{"attn_scale": 0.125, "init_std_up": 0.0427, "grad_clip": 1.0, "schedule": "wsd", "dataset": "wikipedia_en"}
Each number is 500 + 50 x the weight over the matrix's rms, rounded and kept within 0 to 999. Layers, rows and columns count from 0. Numbers have three digits each.

# down: layer 15 MLP down (transposed), 1024x256, rms 0.0587, rows 281-307, columns 0-255
# up: layer 15 MLP up, 1024x256, rms 0.0665, rows 282-308, columns 0-255
down281:360428566408510518541585460519452544580606435509580469478490560403459508433559540465385505486543469501484382507505476434607492523554471466518456448571461502520568529510479549522511498553420423497444445428513457470472497495540442503558528444500386506463420593418450509478430461461496477463552576553460537485501484488415558441548444523425590554492484528480458376506466515582489486563467574575575625560448451547525574520501436353438443414510547556563576543517439566511569571397493469558456543499510523553524448481530620475479443500440407490520452451445406437524469572493612557505544498518454470603430483449551557429513580444533578493561442486514556463420458513523539429509578566526523473464523530488562543444484464442503460500456465575552547461527388537487581543489442415
up282:466543491498531469428522455487480492586501472431450531477533532509532468481533501582456437514538494511490529452443551538542476472519505519545523518535494545461514519478431560477474445561540498483516570605523534547474474534563463564466485563530457450475539537566549531540582443444527634508459540458547451460453551481511540426580576490471481488465498455476358499531583583427527491509483565601551566503555548540433452544467568509612440458521441477535521565525513449595461504519468470467440453423519506526446446571591516466539507604493553502554530478477478540500523391527497525511471570475495586503493455496404475519511484550556465551471509534500492452485531557548561409447401504503534401475484433499494586534454540492493411465494431483420486389554570475503538500449517496
down282:421534469585473500475511468475457512494489439534395532498385525482501476640428434516505532485474445468553424552560510409536545590496521437511526504451520497428514482561533507570414453469543540481496470487520522523514473465430573427492467472504439459529536495434453482535492520553570545507472502597496508511518483488486419487561512482492567436544532494548554524514477522496534520503540404548509394520453418559497514514490483486461524495518610487472484523403456455420491450454509483479467518490549487505482444468518488445510451564503568516522496479549447516491470456510516574546491501500502506512537442503429473483459518421551601480515490539408514525517524507537483558510514573521469449521534507441484463552530497498566502503483523408548453477577498469511484457491550460
up283:501548554496475553533461500444444411631479589421515447507389453486608528467519584417487458421534511464547523511472430452548523599515485492578459502576527556424539543542402606489517542492600514429515459455529446419423535399573439520509429523455415549481384528480556496491514490506533466620515587507468539506561566442550591492495448455465426460577562548478569523544518501511551497557436478559554417478531570442541527517509419558537575519494450523449453641424537515505488559464498539560598517486597541570543546503473495532436555482606491461499527491672599431562482486465549487471402530424487560500433499507500428615486503503495471608577571576496525482434508625542503409494492517563597424483631522576527432519503498424622526480539440448483494524529443470495499444499528509
down283:413512565563427507611612386492549538502585377579491613563423489490480447382470442401569541515364592514459490546527553460431450494535424457656485440458493499400459551418483521520496511509491589523419519552403378457503384524489544511537550479471523488489478427499532493509345538529408540525600530497637505468473365502429529493516458388565435436512516570554468480422482565532403591494562532580468489465450560430504403526599533642520458475534556516466468474568425383536530636493477452483494487444494407476447381486554471524531552495526587401514413464549370395407417407467530558522536460536490462557474359489560485508500499604466565507562436541510566486456469457475508421534462475410468544561521570480416484541454621477527552562556480466519490515505361436546524582544441625
up284:558508491471429402519529542467531437425536532443450511494471539452410519435446544476471418451538433511415486525525417492462512453472467451528502530561503570470388516472419595623527544514562476519511596523516507473458531420543454565454494598474392566436496507561565512526478484537502560519534463512554473556459486441409459430487450526482461410520426549464476485448544498516523438425498566594556577461490557522543482474600644527537462522486496538482487541515581593483499512547493501559458438446632441460511593460531464582472475470580587407448524492571596554553441442473507594553486483456517542517510465500625518404493576446483534535462531432421553503422488549491466565493537478499524479476558414619550552481407499555553430596446452529517546498561614532472591426579562473
down284:465601565496572544576428426527516606595494568572450477499461526552558589438530484595426569572625517517567478526417460486432441424517426520435593476435505549498480554614412526566492451631484461474479402505486441567516512438466539536435517507521553441462470415507491507540518495559405505448527564509543476526457482428461470494575446540559577443575508491511452541502581560549582574472488484581442546529509430583508562535492410445474508435536416551498493498572579321462565472487399449587551503489483510489491464510394556453475461424453447476448472546497475302405611487434506515501516576516505424475519488576513490511473530546571502525453527541534589503458590410441568452405556455557526488491503465453440584498500442427500553450515457562491492453590533476436553417591582557
up285:557496555519480452466459502499492530538508615494523567489559471533565491516520535521520595450552504500540476538453505539400554490519374495416454495506449470533468473456518523576460533510560491471518532573518423530412509435479445478563610534537496478486450404488517471459517560429431551466578576500461488566491529456547549523513473506537488436543583520557509509537524611396603517541645460486515528590536563579473429412483606501528535436492565502495488462462454498480509488489405589477489479459595498455485451538426517466525428481567557472577500576479640523454434516440439584599529489511507447548465510491492452520519557424404507493505512540395474538451496500520508559457499561474501471498452479519577465472527519501505467505490518551440489428567535495559534431443511439
down285:550533504445497533512542605445536474485500515458506510572600547527521500556454514451418439499602447514546482497525421543573566554540476557529508608522592571500477444458488556477490485500385533505515538548413547484517433480489492453535516481576500508504496561493530486461537493511518480508389527505501474470518460501522500515508512472494562564533553388511469488452544490516478621416612489542557481485510491519561431497520475504484515507584500535433527513437480418529495486403515548586478505483484558533506546568507502441429577527404503544554575452541519550472503490535483531501530539552532586494443457527485499588500521565451474524500520487505530395492575503505529456552503548536522527554554549541537549433520448527389531481506459440511471522492499562448527481538509667
up286:457551513519476543449511546595485560567428533495476472521449459506568542441535500554592500536571483554542490482476426486469482500489433492493522478574532531453500500551470547599497488476571452439535503481518455434448542499428476549479544538498459498491423437502457503479546538459501505603488430512498481524523520425445538530575547442502420538549476441501444501497467573458499572476482567462508539543516558491510507536450470444487546470489383454534510523475505522521557443581451507490516464543532444502455487501543420511559548619451477517492440471530513433454480509505497500536465549460486466550525467576444523495545584506512449566484446511481602527412467531548533502522531509501470547499507462570478499550583599464581493535532449484449472508441623527506527411468537440
down286:517514570513506506465535416517544466476493566475530485522456555482470481429522424525495508449502445590519560487523472509533518458483560521423507452474476414478478489488567444458556504519441460569491501490464446485481462445478439427479506456458463521477470504521583506490469425459528473501509517537552488510416505448542516528496547463489538495521618482538517449530513499407554468498541443492449504486559489519494498492529553493517542468492570580543486539499569523512467456466491470515484476398472470513507463465525492563487540445571485506471520490598453530514461554511561525519518467494517532455450570554474434529484496468516507512474582433578435504501444472521537428495505494440523464427559564473525489483505433473525454523444609473450504463458499451451453560546570463
up287:587583537509512481547448435543518497548487564500400550445485490507450546437454569485498441527523598458526525408436456558415559586508375483465470452482474421435445500518473389458434421492540484489545464502420515493421420465424530451516510430463509542436533571519576486539448552438457514438527516463492576516452490454557517463624497525486549470496514426536447348404493533512472512612608426518517500443460453478481472453436472590550521501448517574448449456434511541581510538474448488509431492514491509545507482469669455434547458490576515550490381567507468493469466598386428529546507511473506450551490448508532479529463521577502409492521508580470562486466511434480528504579517484524584513499539549518471462532490524550546541546466513630546501503458486506451482517459572439
down287:457551452510517558412482506488534475506541587493532459584541619453540568622459627518517634481526569540456435485561521528485405549525542520489549538444504483535522570546421420556565604484409538519510562499472508458472567448558451453407431545539453570605580493531505470530573480473504399537438499482442467513544476482458500504486572457502492600438532497535511446564438443503511474563468610407516569473465494595585525450553531502516620553502486411424447438537504466515485529424572519485508396497506513507533401403379526387432473491480506578518537582454435563486518434497568433503508544599489458595604517607538457463494558515528515522490519469524449427471519463480460563450526553643470407487402564523519482498518513463602478542572511440452535418454464479550462574513557533
up288:467532497480513497520599419451481463483455528497560505515631475458506551437426444503466475491565479633587420525454512469503581527457496511536494555510561443555527525463470427594436516524525469493483534505521530450567426532465496492671370513480521496346494546436520452416463524554527451483531550546502494549535441422445548413572481482489515428449445462477464471449557492522502513480467576444519522527457518521480575469514501530506382502539547618515473466518616420564518538460463423494423451509480411518483477509571448407502466508498484432568456481500513527606477522436582690451507493428526524503472392533472531488475579559452550446405628556486529503461483426476553522562584487545512498502558584507513502522434513495547506370616460461541473521563529513599506530458543494
down288:434442505620466534395531542521532491559367555417565541468525509476569442478456464603486591554505460447505502423503451528473568457480487575570619564560547427475436650435492494483483570481550455519471542566442555500513609607610478509343474437509448483514553413605525462356539550454510509589468571542473582386536504412551441639485523509607542509598528580413479491444491413546536465481634451527395465541520442499599428534496554473495409437538471418513526496510534427473518503456539451491497540461480558451426419498497581448437503545480560500476449564486521536607499540487489505526566630417517436432544464500446570477571481471504479487467373475464587459504561543439615468428543432558456482432511565547565458509476525484530514492456428500493439528472560522555436561433490515
up289:529499544453532390492451518530468543584508508501562540503522536425541484409485522511508422513550449554513584562539447520446475389462436511479441515571419526530503511535519525497604544487506488396542550518477537504550469397494516518595524406490399435491432519521554487485505464591394443508600484460482485576467535430469587478529542459540518498473546506499376483499506530513490379475534519447457497545489492492554418528404410530528463533509489469460412418451448522523538500489428447515571446442533505526556455452561543578469516499536539579545398449480463474527498484526483570477480490533561456609512384496523503519583511482448439497502528481499547566505484446438561509554481488460438431481519591554508490456488506575548418501475391623473563482514533521498515510533502552
down289:455522596477445504476525618508484413472484454519476500378471415527504483373495368494527544475503520449428580503539555466520493506487508453473480512538541552449425475449473508567431556576473598545415536547497505507533451414620533479511530624503599499471448483389544476535497476494506507540488555500515524462464501587465524513464524462490471613466480486421415472512586408464403449543554535460530558509462544495481426570564519574520485547558535486540428486542506594561483494464368509612544505430526494499499497530575464541507498474496499474524478464465566572448516576563590467521399448431453565547456424501507444459473447506494475483477537515547503490448578392465426552457456628450520533485490484590439513461423502525511523450379579526458498482478525465531545537504514470
up290:529598495470375502484542585470515462438572531471552527461493507575519421470531508498447372428395514599424518505523550543398506467441371418446488477565464442492489540487513499473465457491472499492539485507495498524377355425501522437539541504537448486497512492454420507538567492469475454386430555507492487505512531488589542542494486543477503496521466585573448512520532510443547474545539417454571427501515461478441443510521560496456456514529610434491508522550466478475397533471432585514523533537551432511448495519447515508470431428529515499460472433560538482452559544561591602519506562480490502588447578489502514547469510428503563508399469499496417555480468510504429530493597488474506464529557491608494543462337505404514468494543455557603458459522497512547474445514491470
down290:558487441518498551484486486415500501455455515540571438577431495485523515710397494536477510527547599420520621521513449405522510552422483559543534572443585400449474403501513504550487579439492549598502425468538419481533493387541415492460444532520523477419495546541531435510603493546473519479523515493476514472464483480517479602487546505476522518496532453488451492581420524455478533512484493380468517549494435473482516456406558474328504428567519519517459434480507482448579494488472587527466466572553453479564667520554381562456496509480492521491522493500482500502563540479572496483496536531528451467543594501471434490437588474532485526531548547507482461557459528458553419535520568523477420488499495469500535487530516447534585511511530454519451486485502525465515416493461463
up291:576540495467466505487516467571513421468482460483468493539536475338513440470460439435521485487482396548443518507467517453488510540419535487681436526525493480486454507447441652555605405560577515490517555480532369482490436492470457666542471493519405508512481544506551564517514508435441423466492440515530515534500486467496494548616497474554417475584546550535473575465451549356489502525495460446419472445554518401509504482542548489548557517536466501458445589530459592529493515411481480539448477427561493470492496350483483432561429543517552575500450463604457449529420488551521523383592511414495579518516456486588415449503494602559492545507543480417556585461442458470443537441491478488575456586484534513465467439481508538557555504543494509438502463450459558489405498468512447
down291:498465530456603528476497508503451566407516518566611477436529494500404443418505549457554583580535488555499494521564472592498529479630522546637514453460506482536522466477562586499542565486489503497489556497554529427539534519536426426494540492553545396567464495429465452442520487530474500606490522580552537516458559520537478534575601546523589554494446542533537494578611549498535500485582502447490468405470522388455575499396517445518529421499577516446424533484472555592495579571510520404544484421532509452515444448464528488599584506421598510446538514473496491568488533432480492540538511558420471531437518502476545535448494515540374530465534485555489597477463465522421398536548404530496554441494431568561411515457475602556440506474586515552561513502503508517366457599457520
up292:615503545522388473468630456468574486500511498492442500480543531467502566466477507510562504460532503498485530368527532528459502477462404469494460587520634448545474546542455577479407422469510491512534531566505512475477503507447415539428545538519480496460501606462476472502451445455520473503447547513571516518518525481457520459516481511564417495555495467503483577500510496470493499498427424503488521449485484503477453527559522444437539576499467571478539580526439531456526521449509564541524452536536438496507517446528521515533472456486519558592523594416504518448467559538518512409497513337442463551584533511500491455409530456549475482480544551486535459521557547537521599508572456535500532503517493480539566527490528556485490429492476500410459465492521509536562514540592513
down292:518469510499453486460507470505425479469507496482526435516534595516532477575536536591471513593557507489524537502532572481503471460527529499370509449455517560558519500403458509484532485539556478451524488516487555418507567557494456546506509434532498482502481444531506433471526514518523641528473564458480474532518560510451517516515509532450511549477500551510519495495490510497523407525556459471511498492558510576499592501423489554426504540532401429476526527538549508515466471611541531495416546511480474457496425527513511473483494465351435568414496494458595512445509426489412473568363532486517533531448519501483531537492516526455504504509493490460462459405485463521534500527527481465530538512454542502395515496422462455407535444498492500554465557488511485540504522533526506
up293:561507456453480486566485555430491522468556560546571527479509488533481509452504602459453504506499516574575594441513451455410558600467466475565492461532456510457481622618590485509493515496469534567579451597450483592456477435519522546529510501475507606468496478446502521402480527454452539581503495555551650535481511521611534617524579579489535450477520471396438404522523529583592513463512563547556452524499495525474468442501612564468488493634416517433530518538578538538476456459446532517471518479548470563525463447540449479540472492544534473494498599433546420469501514441496550381441546565433568518481496444555442512489548479405429460549549487514473505521485466477504552514414572373617493454579430480503496500509489563450479508479513530475513393541615545446520555525522456
down293:393532567490398538521462541460477569469469525517460523508469502436580584540528420552541436493509454514473503403523485435441525463439604484581480576511570472507497453449463445462535415486476487459484483479507557421530441515569536430580529567505417571552527515442514491483464431463445627499488434427465440578496456554474495525489461526501466521572479500484441514518543515385451580536444452407556432433488531493588512542496437454588430538488560484513444526472461373426524458511493596458480454376514460536536502594425569482524412430472515525492589496483406571413550582550495483512548454490553437448502468541496497494434571571447502545468469514499544490570514519637544502450542507451531478584564498463440567555471485496447537530568483398582472472601426485590506474410485518
up294:422532547524430538567498617601402455554431528408411437355563487474492407442413598593435374443561536554586471473529548414525439479464513470429556496525515476601524517492553529499559388476567444521467551535484466452557466485448486480623477534454524484434514476377393585546486509460508443563494487597648527512580479546442480563518490540535374440531465490507451295508514520482523550500548587516553470578549486399460556501511581543508559509492423474473494495572442569548559578488510443529453471497440522529613460496510451500593441458525676540447434499553458385503591579451504498509506506482515439523507443508547439556403455511518481355489536517468431500523476538555529606558503465538549463591473502571575504473531494514516498484630490534466588547449446522503466474426473406
down294:605537550533484428526505489458676478451486536517445507469508565487423533480488560493525528569578523345393603520536575600428512392464596493423357557381543550481539570574469482501420524510473495421592419568449514412468437496492484498502528571477461501578491426643512563490484673533395574528480575545530544429531454475595512510535460424424526426543460388571479581540445499552478596402543524521417366391425493554409442539532455462472490410483423384531480557481472611393545520538460449430398520576486484562534574586419418507395488480514515381541530554576591495492530503529503596566496547509466428443484550496498427567398548544490516584498441617492470612487410423497518488397441522470533381499434519518450567392545364576501408474495541487549570462483526507481483474505532635
up295:429540519502504492569546466529561538539482518449454446473548466526560551466499510574578552465561477430597482518484496516466575472503483551519485511559505525479455360498563464506468462461584512461541473504583544560446573563500501524519442583426458492476477474478480405419572630535532570447503498590448590497466505518537521521550446539456513452450522420449463497476594454463513498529478530553491635601519431507385444421478482494533595530550499566474473531473494517518428488468406549603386490482491454475543525563485550358537515489542600454511513524462482480530422462467448545491510562574453482508572447510483519539426521428548444488418533455568465507568461459538472568448509493434498423533503583524533497509482570474543527553490516471493485487562508452534460538449559440
down295:501541561567535550535480461516493555412507582477508496469482410474433441624489441536459421567460476406482445512485547500481550505545423433442471502445517469564439500491589520554452438518553496421479509472565508538447454449482485474419532568565507472508449537508479502577550516485499458561450497439477524538450552487445492575539531452460484537520578496469506570497561468491447462454465472510467525506500573436498533577522516585552448529495513526516451504540528460516499385515544404505577470533402562517495550552608456463452526461445535447540526556475599476541434580442573545521558523442449510626475536445555433585509481512608505516444533392491456483423486532520457456550546436474492535527474551570467515484477445529491471552610493479520512459525525528498569532436480523
up296:449446542457441500481543424477562568541579517480499492467565507460500484465540566448477425517577489512482502446398513456397500468415468466481413450449405533487482496487423508588441509468581524507531465436526625533554559516540509571496551490490483505490512498561519503453485531464491486546516522494530410525499519400451488483535481510547510458472559452504469542532537432460487476422574527600502517461504599536495432570548479533514391475519523560409410475537493587434502543463479527483497432454578499433450533523539549403430503601493530480560487494580578502492449561513505536451385433447459425505517470469560430514580505492477549438479593426490527573560408577509423466436552489434505478536585526448422548520525467481587483521535510510472518552457514492546555540465555491
down296:469505535535423559544439519439528514520500485472412461399510542496555564516417589520495488474534471530574470474544549494521424493457508488600474553491471468548550429592363430580553457469491505503567549481495413451511436519507485458565484487511539536488511481458411470593465468506411548459428459496522565547519452500499485553519548472398497491554485484535525381515450564489436499484630437455491567522437455457482537577522523389448504519492467422448543434580493498535456480461423504554482420500463549468443545575535442464473467491471446492514592569522419542497514575462493520547533569533553567460508499571459440568508438519522497512492506609474535415481466554512539503491545475509539533545475477499555520517508574455410570445544502428551501465545495473511509496566556515
up297:501526495436549500419478540554565461483414537400499566442412427553480498485435511428534563469528473515464513502399478399467489533430485503480522471528540592485463521498512516423502448498469520485567516517486430500437469518550529524588481493536539540553531474450615500609479497510490524523514510458467558504438448428564467571511468534486589445517479486440471546427475455466533611430475439430438535535548524384515476593509557618458533483491486391498474489525427515534438557500458440475540539365462452525549423541483474569479527404506550486516411425558519484475411459477442457494396546539554478548499597467555496542477472392527481567412512463478404538532470462568568565526468537509464413401527470529570604436465489445461475415509526529497626500573598393542510477460426405
down297:503537579476585520447352451498447572444423418523529465511455496399498463311492543549556436563500522579584496558628461534487562467515470488573492426403566515503523501455570467499551480492513542449509534494472485513558535530382486537528421526554466567531385589453460457502488409430466608478605425559506443436522569448499482486549484486516516431447475545547441515540544561474541544567482510467589435488442551457566502481583518440533404525528562617483546428493519477546429544569426549539546508566555429464432555552613498443459509417489534492474479545591456447552509531591510544405463476494493546464591496506605472572505397504465532530453425506510477512477460386471525416500519488438467475450478468557552569451503504453494549414566536521495541618393490402466484435545514547
up298:482510569491483474431529450467531495412396480442529553379520439422518455461478415503493571429462527486506497535559512502440571460510544506468547534507509493487480477464492499450500495541507462521492504587434477448450483449442485558511469596409459511499448480518498453552450454476478429586528614550538593549529511567556470456478482377504433556449434451550509464527468548543580488508428458472549482380535512491525598496466491517517403461513499456406528482532500530466482598503481498655538379522521506472533349576501492507532426444498435445498451532504567458520445527466448550414453521465440527560500506500434440535512526547498523410566519519461445559489519612386439545463407595478518432574520574442518404483483406548512476504504437476449549568551434573491580537444459477
down298:525511532466471470424460490502468597516553440536503501556484518462494532466505511492464543507560519597598480465545513529509524461441505462449496473553542476474405512572450398462515516512537441450456499541578463577489474452574444502445490495533485580340527511466445525507492521451560607488602458544481476460468458470462474535503566495432583452476560510654554582501554548494516428510525521541461484441560544509423511423401417505468450531587554568500467455611535466586620517508537489543619447518441559552493468472545529499568485484541441505432457504483494559545588625456560522553443398494449589433508589476495482570548472537500615543449594489481498496511483486543505537552499407379525538472476491574482393519438458489564529369539530565517583536452469530494470409572498511
up299:545587485500459471488400519504522459399460575530436537513499424498480432458465483468414472385508539456512557469584511424467510510461487484547379497516414529520487550485476547496530498508488532499511480528533459491501508468445452556532639542489552514470537474446487491633601543509447408463556489457517590467426579497533564471444472474531524351511544511464505457464552529457540520558545502547572501433487519492479561441406431571514508494508486434418481558526440461448503486461532572497532413479482476511505532518476361541550411483574487535497426551497507390499473535518513590495538515448558427563549558446582487534477560467512417438565519529517441588554508522633570451479539515505448442562549507567467493449482576462537485416566511515559483511504489495666458515515507441
down299:526579517497550543587526447530466500517579536496489583504587545478451476437476623581467532516477456393494550464522480330517528386580549503471596462497490496451580487539439483537472565485504532543477481458545537531470549437473518475451427496524551522482528440514461564426531474549403524588611505457501476541537536452468391410477517499474549582471504512602487539547508490535474522510523459542526599474528539574515487483427535581588515482490558505548579547452500522529499490545408376542557485461546486488491508526587502485493475633568555420572566419467499456473563529463503616510384436562428484501524500441398569460512469540537468578530460522445505455509541489464476432528432488478622536355535507530498508447578469487479473506413522569559482454475506510480509525547472465
up300:538545482464551419571537588466390437545486432461494551469462536498580450456536518473590443489528493533528558581513518469560418476486526413574512473499504472464466534533445555417426438496598480493575467473424463449506513455465474561537451521448559525424464503550483593513487536516537498501569592498569449488534531492464513511526550565564451508508528576469467551514497459473473549495499525491435498566471483557509499427478492460482546432452455498457417578589476512465458523533505539478496508492414551514482539475489416425494445556423620419457481476495521531482455515422426546520563451580394464593439471376512389477526519498460507532433514534508410600523506468597591516518583450586485389563514552474452523522421481513486457515556503541428545521510442471484491484514509511
down300:471490537529445487461499418419455472439513581454511534447517505439413481590542480518509500664434525486427494471532576605507443483503483555537519503448517436505574485453521477548482516470546474460532523451491573473459506537509631429469548484535481509515509548514410514601475540457493536495450521499506558526515518447502411403578567539527511537438492492455548488521550421558594454471520491548524553536544474528442594490519577528572484515514455475422480474514535446543449511392574451488559471543509493568553466454497546445537593465438407461455532531522578551513520526478477460531422518473493526557562474587505490626506505474495515517528502555479466475450501543520594473519499622480469507527557412486494492566506521542502542521507464463467413441493475463464499511534455538
up301:518564512457519423541473541488606509502554521503438535450463523477569485458524539479581459493544498530471555475511510498457585538455508553571463501509562477524550532586549559527464435476541433623528489603504448491432519349511510540502436442411459529491443494504513433505548561451475540442493503448569471540512568553467534518551504564453407498454516460514488515457532468461460498506434450529498437569488462452542492500593459428522525471487578459481483573478451560480501529569444588537499448503469544444537491530463539418488495476600483491486520505466539549444477455467611463540477565548542489500516487413499573494457481534437561416458580447545443557436576521474586516507477468508517438576453447535564455563444489489538519515509434452424511437562487506469483516472546557
down301:495505456453519443514604473548480495428474489443423573533590448476499496621514491542483434536460507480496477451559551447478429549518466587437627559457524499492570538435493507470477401515578548486538468503480477512514496502450544449528485554532524504519514483528589474534592538549529483543470428573535471501562491452577477495584446550470479482456465483460470522537422510506462504562531519496494518538497489511510561404444527428472499495464511527464524517496475529510487523504497490522491560500525576480446469560479483436462401454469489493442489481498561468542427511551514513454504545523537488471517442401570614429476417466535491406458494422505482514528451561487518487501492429566462496595471449478503514479454473460435452529515507414520512548499488508439523589482515524
up302:476546560466525447533484515551420531556458543493464503453562538497394546464483421498651411530459428464476498507532484538545464527511481399548349605592490538512471565500501502517495471582515531590537473487458484472481401497533501465618520466477476523473494491487494385459478496471437579482423443570603510381463527418559481558573447599549394409508509536536511504463604541504597521507517479488445509410486491470541499459589570477533499532495511504442528491544582538550495482398452497528488510519523495529546509482489456421457485423528476414569522424497509540569471471488436545409515511527401560493573538559459461565423434461457545485531474514559529470437429470528472432487600439481584469469468433483492594522397504451474533507536581528442531541497554469633505420530493506
down302:489527498505449501483508499545547472481521486527544494480479476506444544407477536527551616501521455491475502528477447459569480449565459475517521469454489545411486463471516559487532489472579506454440549546514459575552513522472446552546514551644517570466492464473592450488548446469526426481555401471464524594474523433490460483518478482464403443500452557508554575514574403432483482542461453441535577459497523440543483468475467460525496497471523612522513576448418584560524524574557443553479539554457355503474528534539535473523437540450499457371482523586485467568521541486525539563441381435406484506609578471451510446481519460509398507560400462490511489328470439558527447492567435549423407539529511512459502467356444444535625577465514550535594558463510524464484474507534505
up303:478518493458485550554524492527500509552502554511525487462498560475583550503440509505481500552491471571422504569430522486494453408446437426482506469554534437493502527401478591516485440568464487607476484503487510474476433535595499492562386470387528562418522489526458522503579497433411542570543533583513560462473504470385527575439471476530489521598471592589480410456535454428568441551381453578478532489578483432542439455548500535455564487497481593478385476581445479476501422434514505544493414521525495541520446443483528506532514466508545535533439547447515509478494536537465698508509484575512395563511471446587437481423576510459507480479467504516385474493407517439459505545474532443524449631521520514540474531459446482487498493567588505421516537466475459542492472497461488
down303:513503522494514543512505504520499501541512530514478530396604470527569514365464493508448510538471454573453521569588485554513446474482494525479505331509496490488510452413544561525487471426413507386568454509517475518470457467507599492486565514449384511527572490487411532549494451511481560514558451485497564451633513530396410442471430499494555496542464412591520495490525387530555503479519520482496505509479443538447624534509524434507411458494455525561545546539512455541414489499477498461522483420466427628473448496534472490563482478476436505506522485458526503507591491554532477530592495513522557492474490503490506551484473486459523521492461516513432470502383562540536383533458579482534439450571499529460453572589463497459498501509509504590549542507526517410502452512484529
up304:502570482548549429509533509525554544507337516476453611451591517521484622449457434420523565468424436439563496431428476434497530539536526498472466464525538407534447512462536483501484570390561437498598482575546435440510520424560474496624436551462526539399464561513454537513568434435477500502559525497465484432433513454461660510538511473488491455573487507466537454540501551567466473542599495468579520550433541501444502496459522547511583468466540544486477531514422565464472507525494518542464436523427533524562428504583507470476558479467461494575414601523450450516461526542510550419519546565478525500500585510469506546426550505442457498576580516501525437504494442500539463404509560494582448672524525532525457419401514524555472559545457496468508451500453467453473550475509542
down304:466478515351486457531461475628578508425605496530538489524558578523385418504501546522530529506444470444591512510412482516490427487486499530532432527438435497474391489502536551528549571537458505596502559431418536554526569529494468488446374419385534508434461475500560459471524569426430640587467495541483415558434565456504476554447461533546561568505481486505522483487554528542525427529563492550470414476519463556477543465541647571399468521498508448467579556471536506456488539610466459524548493510567533549477443555487554493522478504420498510532451534530495568472458473531399530575483513484536510453499627450441503598446480507501545516602460573474492592470482477502504375490471488421505512480488625573488519484558511470522491555532498510491520539556413552563499505433461609
up305:545480540384575510464490448610561521522439579414474535471612515519514477470604484434549506474489543574561450474437510525466522466573520534516462602523522480454430536429480484561501581536508487477494625493460464563381531457518438551489479551471460496445545514508506475517615542428482527527412469460555500520481495499495524489522499495547512435556568485513494439510477544434457510406518472513539506459508471597517461570434512512459522463570469425565502450578459501442607525465471482613504475496576555488520536594575481449477520548511548451522502480458516496465444511488532505476433579615424477487561567495576464456581542464453502481474548463360503460455474509426473511474496503595572507487494528496570439469392493440494505411609530479478516409490499513494512487466519396
down305:470503483518472556454508608462426555536562483478548603453403493467498587596488475486455546556511432528483480478561523561596450548444593597495494514495509434426510508523497441494577541521490496510505452487465494449545435362536471504531465391535500413456541431497512507490456457543482540583543457457429479446423484507489497465412520575385448484496431468480429572544508497564537488448553445462373529564563477446561513533479393514437580454499446445465526469548548447453477434402492541433590468523570435548523547460524504474471493516507458587438573520468487493466585481426486427492486540569457512468511452439493479502490578517554508442460502491610553510527495463548532463507423498541459521438518522449497502481523498470508508480416475402491456542482423544402566495567524563
up306:449545497497538530504434479519535512488469467512472504397542385520564444475527484420525493448540515520624447584477530418417535452482428565515448474534487504547523415454492514515393530473532477476568515504408404499507407537533472574458506545400451489489552541421505524571468435526452529598585469479540474514554457519502493487611449417514360480516472479481489520594530484468524568523502408429499381555549564460509551520529650470529586502501472583525402487494532529430576566550491539498464437467519494539490459562574481475579535565479478437533454487558528437472453454454494567469530448442421493567539412448543583550571510491454473489430549576407554427579500474505503540568460481560576496497538582564440481464397596481636552506497443514455560539571538525550505581471599553
down306:567540424533465605516484640395447489563411526444473450492509557436459411489565534572493477553437531501558495469570564533579613567507568522461561498495474460506634590549449473456545465464483603497499522471516473587542501465591523537472401506603598470525625520475512564496523478518546499444506459399451512592476495428553529488489625454530502571462510535408405423474470501572406493494506469456532495504480466540480477444511547436553548505473430462485496533525481521500480539503570428446479541507528455512548390509436529497591594592510472372497416447490478557542362420444534400421609478443525500490462503567451442446483561494527500579502448534575449449543410477393468444472541571528461474452486455569482496649460366498464454528375492527473499502444447547452543462448423510
up307:520490481489507472525516529522431470461556490484465475461518427430471546431473535413548531559503413513505444448496374433556532545456511483583515583584557556392412533518486608546545520546573457498584522463369489580470558450513538479489511524490512537510563500485529403514512554510429437534465447474555511490488582545491491477488478563531515516474616494464484543453568493493540506601402475519448547440457566489453476486489458543548527542490417522507558574495491502605442454450494497492458478441499457400550487497523468528505471493403485519547438476509402498557396543436527573519445600441464586489585525513482517535529514427456365548496544404581385495484454580418495461486518480390570542429500484536566476515457586521512493524473365512494448527515489488508486570426485604
down307:505529502454525598527557495485577471479530427445488483444518538492569543513479509561375481561492492542547467464527459442534499470479566519548545530504606535375497413445494489536498486585410515466491533664428604474494478554484503487536574495467400523523599491444485503424455510466469505449475484412405438519511471491511531465463551457502501369458512484503538537496464452534506516490457532579517451466585549477553519446422451479497555487530535493542456493549476470540534550522449534496520484512449415435520632501458585502525536430479531505462486503515559441431599496454428457533485468467538482444539492515549457474443518549405500536449541472429379556509531340426574503487617475472548443488488476582471504436483511544503526539563510456564493395519539509453491441532454468
up308:580496585464471502549476593554418434516455466467446424373442496499478468452444501530471485563476454512482571430444429493538564527430466543532499471483588457505507540436465495560549492485516406549453468474455496424409576514418420447467533471544524496540517445492408481546540520468480412520473508539495473484503446530524616503528566511566495546536493447480492409598554423496491487533588503489440578535514524499478518525627571468532411503472504453414412560486583512452552621504458491561547403416671536515564436486565507457449451384433443528465516500537487424384520574490522541436371540463605524510405503394526531494524449458500460442517543535508414517432533558527466497509502544467453449581467479602592542375537496528565512370526610474496526430478396554508499475536510554